From a checkpoint of a small transformer trained on Wikipedia.
Size: width 256, 2 heads of 64, vocabulary 3412.
Architecture: LayerNorm before each block, tied embeddings.
Training: a variant of SOAP for these matrices, 118M tokens, 3595 steps.
Each number is 500 + 25 x the weight over its row's rms, rounded and kept within 0 to 999. Layers, rows and columns count from 0. Numbers have three digits each. The size before them is the row's rms in percent of the matrix's.

# layer 8 MLP up, 512x256, rms 0.198, rows 160-210, columns 0-127
103:512518494479510504479487517425450496512471530533512513461452482507460476493515535499524514495485521532519506483533532534491553520506530476482488528513472464496500502495474486509469509512503508507485535481461509496487494499524479491467523513496511503511495541465489507419506488480534451480489481507564520512494494523474478490481514494495494495498508536443501475545499550481474578514544
110:513513494517503562485513546536523518471488456492513485511543520460494468423477478506448491509515479508515522520515519475481501581525478506526491563517488496522497532483542474493478487512495498504493487488473479524518538482518446510529480494490469507471517525518507482522468520443481475461500493466514475494570488514492514453508487492500465514516466521492472499553471506500489508532513
098:550478495484546528504540473528497457496551502506494479498532512493509465513513490526493517534462462497471473488521501444528497497531513513495512487463494520518483537483563513521524452510476532508440495486496524474508490527492516515473538511498470483485549473533456511508477513510478461486526470473470531539459530514504475532491544523509515493496500553481530488483490504534465519521462
090:460493503473470505512501493519531466476498438477504472522465511477547478505480486522552511525477527498487535482539521514489520447467551488514527504510499507534500492512531490492502476528464484501495463426519528519530500463447497472493516507503489492529479505553529480506514493477541520488469476512499500484542489484506447471453524551491461473497537494422515516472492507496490504502510
104:507471521495495550504479498496518514505497430476461534531482511507498492478516504508475493494518463459481527511490516479456545490490537563494484521516509505509507504516495458445509522483484479490503534466517504447518495519497453504532473511531462501526462472495508514445501493464474537509469499502476513491490471517506498491474527507506514534485508519485488508515481557515478527474504
105:464481493493502488528480529473512524461529512463552495537516482524531534481544477496462523479544445504507500463517521491512511494510472476511539531514483531483439482528485488489521511495476487486521490503473522513488523507511495514537492479555480533520529546512494438430465447494509485457442495484478508510519497505537452468481461510505515472505515512506473501496516485497451550494501
089:473485537461461519533462475488565452501483498491481519493485462493491485498493513525509436481514502524463518478523510464534469513531489510521478519514547510491458521504482503515481464487504510528469498504488500501461501454541511506515510529501498516464499487496507465516516532471473459524481462496512474522479492474499507502497514502540505438542492449503479522487500503508504530555503
109:494490491487492523531532469457516478471454512527495475530507518519535500523461512532515511511515559477533486519581496477473500481521487515522504491538520510530501519506498515527486523480506498512508514427512504477480535500517488509478511507492484523498527436500450485519481481492528470513443502482504488508482502508485538490544498455516455532498522523506548521486535513470484527486519
091:492506530502516504492527524520507454508518492488530513470515486514501498480532486519485504494485497494548505471531502492528487483536518446524499497455519548523508462527492462509453489549522532475514474503497565509451533502449485494504538519502485550534496526500509499506476502524473486498428465474513531487448512520477501488516558492522467506491493527488511460455487476536495502547494
107:436489446523540507484505474484507505518533499514512440487463479505527524472503486505488476532508521504534495471518518475527462536535502505487478540499506540487527511471514488489523483503491512560486526490523494474530499490496525505498522460469466517508490508498506512471479501459524522481543475510488499493511498515491488513488477508488485482498488482514455514470519493497483490542538
093:522510440531493514470495521493471485500518473480478516499465497503508436526515488544479495532514525532495519504513502539506473530508494518511508536488522470509536492509517454513521485519522466500491534524519528513462511458497505494458485511526536472525452495511494507486534507500499495543532463491565537537516519516481519485549490481505506514486507499485544508505520496502505555477495
091:483467517480552454507522512466506508464535515489516455509494508483560496501459496502484491514440493475490532496484492519504509508492502532516535478472554492484494541535499493533476505469499454486453502473498480493502533500488531489478538496488544498480507477510495501428539511514471476502452476498507508486512559501462499535480499504530460469490534510496444508513529503518496539499502
090:469536473479514475490527445519503502532477436450537486513521507519520447534470497504509470502506523504511503527520481510515550465451490525502548515515504496529489476490488484536509538511516489509458490479514461445489524495466472488541517517530496485529471513491542497487509557478523523469478467477511512487527522499476534545507498521471517486466532506449502492470526500522512473476498
119:549519479514492482528498467499489527517523482485519491461484473464499503466468488510483496528517499527510504535500482489499446489485514464483452553557516504484460541546460486474488506516540515474492535550482485528500479501497480497476463482463512438521541518491468533492476446447468446493527543547526498485490480469497484535495485512485478502481554510529544504513507525510474543540518
096:530468500495496456466523479494497527518513511507519522489472500490498486465459511483552500524497462500520522514512487515550502520471486495476532563554496471455541521486473501503478553526494437530471520531484487542516505510512453475504505509509501460477512518504495495450459481502500528517469506512451491470499463486522527461547556523501471473496510483503519529485480546512502527511504
100:476552482522521493492492516485470494494489479492555488515526496540506465538495496507521491492464525474477497487474543510492489530523489478511514524521508476486493492472499443514496477513509493499487519542487536457495471498528463440489532514494449495485475541529510495473470496455548437507553457538509489485441527525493473483485505516546511530512505511481513465442515471486476528523509
105:485480517515470499522498521491493515466514490514520484570471496500523526476508532501492510549500495477462546484507489475462492514475551507500471508523508484541520543514484506467465507538475494501558502523497497509505495493543518485537535451528503492510494490482522521520447472482434534507487481477489499484475487486523475505491510478503473498486489492438507522469523523494494513539527
100:483525548484492546556507466467506502466483516517495519541504469484485512477479501497531529519538508494510455522445519476522493495474481455503480475476520519526536451551529490506502468480502482550547526469552511507506528502555476503515476529486479485525496492458519477482536495458519528469497467520477507521538517499448475482487553484506493513496519530467491508490498528471495468493514
102:493474513466526504454511493495562492506529478523514535499502505469504495476509506487473470485535476494519518448441534506482461494508542489516528503523521449498487519519504491562495524509487559542540410500523477470478527496505505484478545504531510516518458492522498512494480458478516527483488508464504497492472488486498486523506510477439505498525519488546537497496470480486533486519519
100:465498537552496503509476542524503507500483504513522512507455449521489472520518521488464520551476473524530498459547491513503540459506540465538495495486495492534483499501467483473491511510450460516494497494506507499556502525499506517535498559496503512490533501519475490469514448523506483464491521488495500516504501488511499512457455447484511487441512500510535479500544494513484469511471
105:505487494519509521512539491498508549493585502503526544497518535486476442554447487520537523467489527560513485503504469540475524507463462509517458484530528534471494504496526499484487484508489510500512527488486507464468477486500521494497507544501486473516480504530505505485470468464482496470498524457526525532485510529480491518470490489509458503490528489545482481511460510494507508472474
098:475498526478507469459471479541489488507499524482484473493512512503462453531563537515449479472491465493513519522511497493531531530562485484512509546451549456500519475493466494488521511502509531479467501499440481489502500512471485553492476528491494503463520457477457501485520520531502552493524488442524458495498495503524472478548507475497482525528492541489490495466498494489510504549497
097:509495538548521484483501522535485466527505467448542449517492495522481464499519543539485451507505507525506478516463500517476491525467530467534509500482502552487523489482509495469513505509482466500460509487499494527512508473467526532469465502504512508476441527508505481497512496489506543513492517500508515497550503562517443519531501467511453508471523479483485451488492482501514492498502
093:493504472482498461531451481516489539458464477470488531474509475442524534480488484460489492509528476510527495457518525506463487485503533464532455484512450482478489549484496520548477516489492527486517479509507509456498515440504448475501474528479520486527475535496468494467446542515530526532509448469512531485513527470485511500542466523490500499526523470505521498478491517513475526517511
086:471466511482491473494485471491567507512527510482511524484497487505564546476524480478473470472531511472536484482498467532524496495510494558499529512470501561522517493509502431473533493480507482533516528510460515479463488528494510455512521503537495506532519507512492513504513493501501524461480512486534514518558481506469479500508482517503472534503510480483512522522489473492542520504536
113:508526526511488515480468476508523501554510497518500495509527522499499506513490473451527522537573506503494500503513475464462482513508523457455533528499528509507476465458454504493531460479538485540513525508458508474524476550505515472504478477478466454495550536510540551486534526522511483484514511524514513495499519512523485478511568491472494476493505465552510472466507460491476514529492
098:488506491482534531461489479538498522540507482508505486506498441513479507546460477498469537474524500513507499508506535539492438468509479509518462490516565537529497541503497499507466521513520473534479494484508545533489543485477450490494486463521524491531516477497463479477486470480532511479522507470523533486533566526511524520514509502504468493496526493502576478520543463510484521483485
100:460471508523520524532466513463517527477527504521504500506476507523501556495556476455508485555497448513493511525461505483487484461455480494493531529521526504485512541481507445495493536495479506477517525490469514523511539543497516497521487482445454480508482525532475490475476508478496505497470491500477517510495528498504517531534506504481515531479459463501475522447484490461512439460470
103:486502480535480488527495497472494520494533464460497484495521507460511488518519494522505516524517520480473501427518499475541492484490474504523498510461545519541484521519549549512479481493522540482444546493542507477493482490525443480474530542483513509542485560504536470479452529499515534467489480501484507494457512521464520499499507492513525538490491479515489505535532464497496494490457
093:504528537487484516483474481479508463470490494517501504497425449480532482447429485557518519464483493508466482489474509505508521522443500504481477481495503502463526523472499463555433506526487493479470514506528549508467481509494537482500467543505532499501495510490490528462498482457480521493485488473442493507535494497495507466526492484509495482501534522478494505533479499523544510503505
104:503487518492524567475454519500475512500492451442475454510513517481475486511493436512480517528523498485504497433464493469524497518433453504509492545550516509496491554502512495489483509500487514530533508532545523447526449538501524532500488534494482526485514527489499503478480471494522524485555481503524491495485482499468498490471526538528512463493514434485512520498507530481490528507527
087:505546540493476486540502511501507535482495483493490511504441489512507471512470479501485464515482470498485521507491478517513480517525504530509512517503467506541469490540412443505513507505465478456481456467452493490487520487513526531512509504455480496471558514496488485453514471487471524487476484510566470496505505502477501520487491488517530492515517484487477512502450497477509486487514
090:524497518512498527483496520483502520533431464441550486521518474496545522511445476494496511507516480503497495510512515491553524491465461537500507507517519523469508474490415478506510500476458511498469492514458513475530496499498504515524534483495503503493505462508461554517515500520467510498513468461524474475474494508529495503501512528478512523521471447466468505453468533512462469531507
103:489479474491492484521508472484527507508496464522457495473509508498527526493467484548473512487515520492495525538497534498509436537531491522469467527523505494502557553440497512474481518489513483515491500531543502502506543507508484453497477510493488479478504486517518486457475502478527477507494477503461532526456514543492473459464557536513478511524558497442492498465502437519502468475500
097:457497481501511501476468492530516480497509462489513497518526528462542503526461467507537465477427481492497535519503491494470536491487544521496546476502504477519522516443450459543514472506488514531482513513539548493520488504481464482468480544509483516473525514477484532509530503453500531499507470488506563502518499513469510509523530520501489528525492494505523476511538501512512476510508
098:494465488540507478494529510483499513495511503479512523495469531481478441526522472533511531479428488466479494491545501492507528502486479512497493491481505510481500508507471511505571477500515542558512529472510516476487481536491525503426502490503505553460513495527522551477489474515555493518464486465480481511565474491499465518509525522525492498526526496517502476534498472504453527503515
101:482506502475533530524444523502527511483485521476467508535484454490457460478542471538505512528483477501477542469495503512481508516477444500508449499559479480521497490491522491515518529491503519512426483539432508500509490466501458517470537509515486532462472473541502520469506495494496453486486485526481473485484467456520444525472459514509486466457503528503494556533482503549531495517458
101:497468498516512493483459444523501504495520489488506462487494505484466536478519501526530513493528468503535517496505509489528511492498469527532524495472481470511558462521438518499509529480533500528471512475482517451494480489498502480513513502480495508527510536495525518463454477503499472483551534488472466557531492462481489524485511512487585471484500476490511494496494490517483520487477
111:524500501475508511487495485556506475496555458483502504504528495470501510514467516503505527489525453466502506461550501477523487535477508548495506499478475457491528539505514531501480494516489460512455478527483464468506520460487466483453502525543474455511521493473444502535465463526505511496467461495455486493458507488513542511495484504498529444509517504462481489472483435446513505523476
097:480511468512471514490560483492529470495540513486513478483530512524475471518494475502477526489565493491495472481495500479494504514500486511550516486483528497510492466528450498509489458473500490514504517504500559500527484486532502494536515470525514473533544490523549500485457521484498525530488526465475549503528537477476528569501506484513527509529517530512494465505454519480522502482503
114:514465520486483485532518506526535435510508459492518472514464462527505478460515486491498520494503471532494485522495497513504539525564514498486513484491511516500488532478486515530482533461491519499522542491518475533512509481475529506534527500461501480476519496504476514506443510527490456504494538491487496476515485540515544496496485494471506554486533496496507528459481502472493536543473
079:498499468485502476514499463468509546511537513461461545502497445492535526484527522491514506502496498502472546495490480518512501479498486488579530446545552518472553483511509507498534508508498515525502490524531501518499511518522466531487504521499506459497523509508499544522512502566500509463503467476512535509506499486495501510495530448490532498487476492507523497489513461523530489489447
089:476507484479508537491508532509503500463485455432513527515462527513525477506505502531499453547528464497485509529498505524519477512494469469486499452518555479514459510500508468507498501484504491531485524516496498508501515483492509486503520482515518535529488483475438503495506488511478497555484519486509514511512509472477543522549487486518547517481499510441498502454508451560555514481475
105:513540512485488445505461512500473484462477511455503540512488544478456521481418501495516545478536486516494489476502482508544555488493522507481491514497517478482499529448514484498512553506466515490498509473504493530488503516495502530491557520539502497525447492493438523536490467526482513439508483493521494486511492513488465494519516537528536469504517482418510516509446510497458499502510
092:518533535505462497494512525537519475489523485459513504513526483496492473545514487508524485510490445524542474513399490556536498489482425541505507457476533548536505522483481492497518499454500524539495532484446511492520501489500472506510507501542507436535559454507455509495482493524487529485497504444511519488482485528500487484477473498515481493518530530517463463486512516494503485500507
109:503488487520488459481486524514463464491480504510513523468496491520473468455525548489523549516472496483495543483517505504488504505539478485522506497527528493564477519465528466478502523493512473536512512533481499463524508525444482464536508508513506513515496468490515489502477508479528533483477483488479519514449493492498541532477451497516488480494498519503500459466461504476466516520477
102:559488532503515534468488510528478484497504500490486474486499486509496522450546479546519474511488508482486479460515480471486507512471536464485498488461500529501504558447511495512509487475508527516485518511495514523520525548489478502477487569488495525509484483488500487505479544503477491482506521545515520505474506507522522480515521495503450512477521552513475484517527502479483513545452
097:520522508539522503475500482515500479541518453491482508519511520516504497518482528534476508464456471493501413478490541491497483476522499574490487512471505492488511488494479467482482510513512448535485493482508518510481516461500457481508513546517498542466493494476515441454499498482485512553465529498457547495495490467512535473506526462508504518501484533498509461496486459516518510490502
103:499492571468535486464493533482477539509497482474474510496487530449529502459500502531500565512460496444492502467448525462490504474496488555527459495483507547474522482478506477505501501501524494428456514496436514534512507506494517524509508503561540516495512519530529507518488511482533435526541534505464497550516535490484549506490495488493488512492522510505526472491493516528502476508472
101:504536497521464473530536514546546523513509530523517468484478496470458500527495436478524506503483484470538458514530494476446464538467502491534484514543528471499502490480503479487507560515457505499470503480519513501488492536491513484505522499493513472479511477510469465510482531515496493539559451499466482507517505525515499500459499560533451537491490484504454508482503490487505544505484
109:477504501494471483517497531505500527485486518489565507508500498483483494469482541504481501490570455561541497476523529507527477469535493535476482510495524495508479481501531493530558504520519486525459499493510499505510512506490502484480520491483471463509522469515507466491487474524447511465504540447527511492540522444486501455516478469516460479467548515464532462453496500510484531508525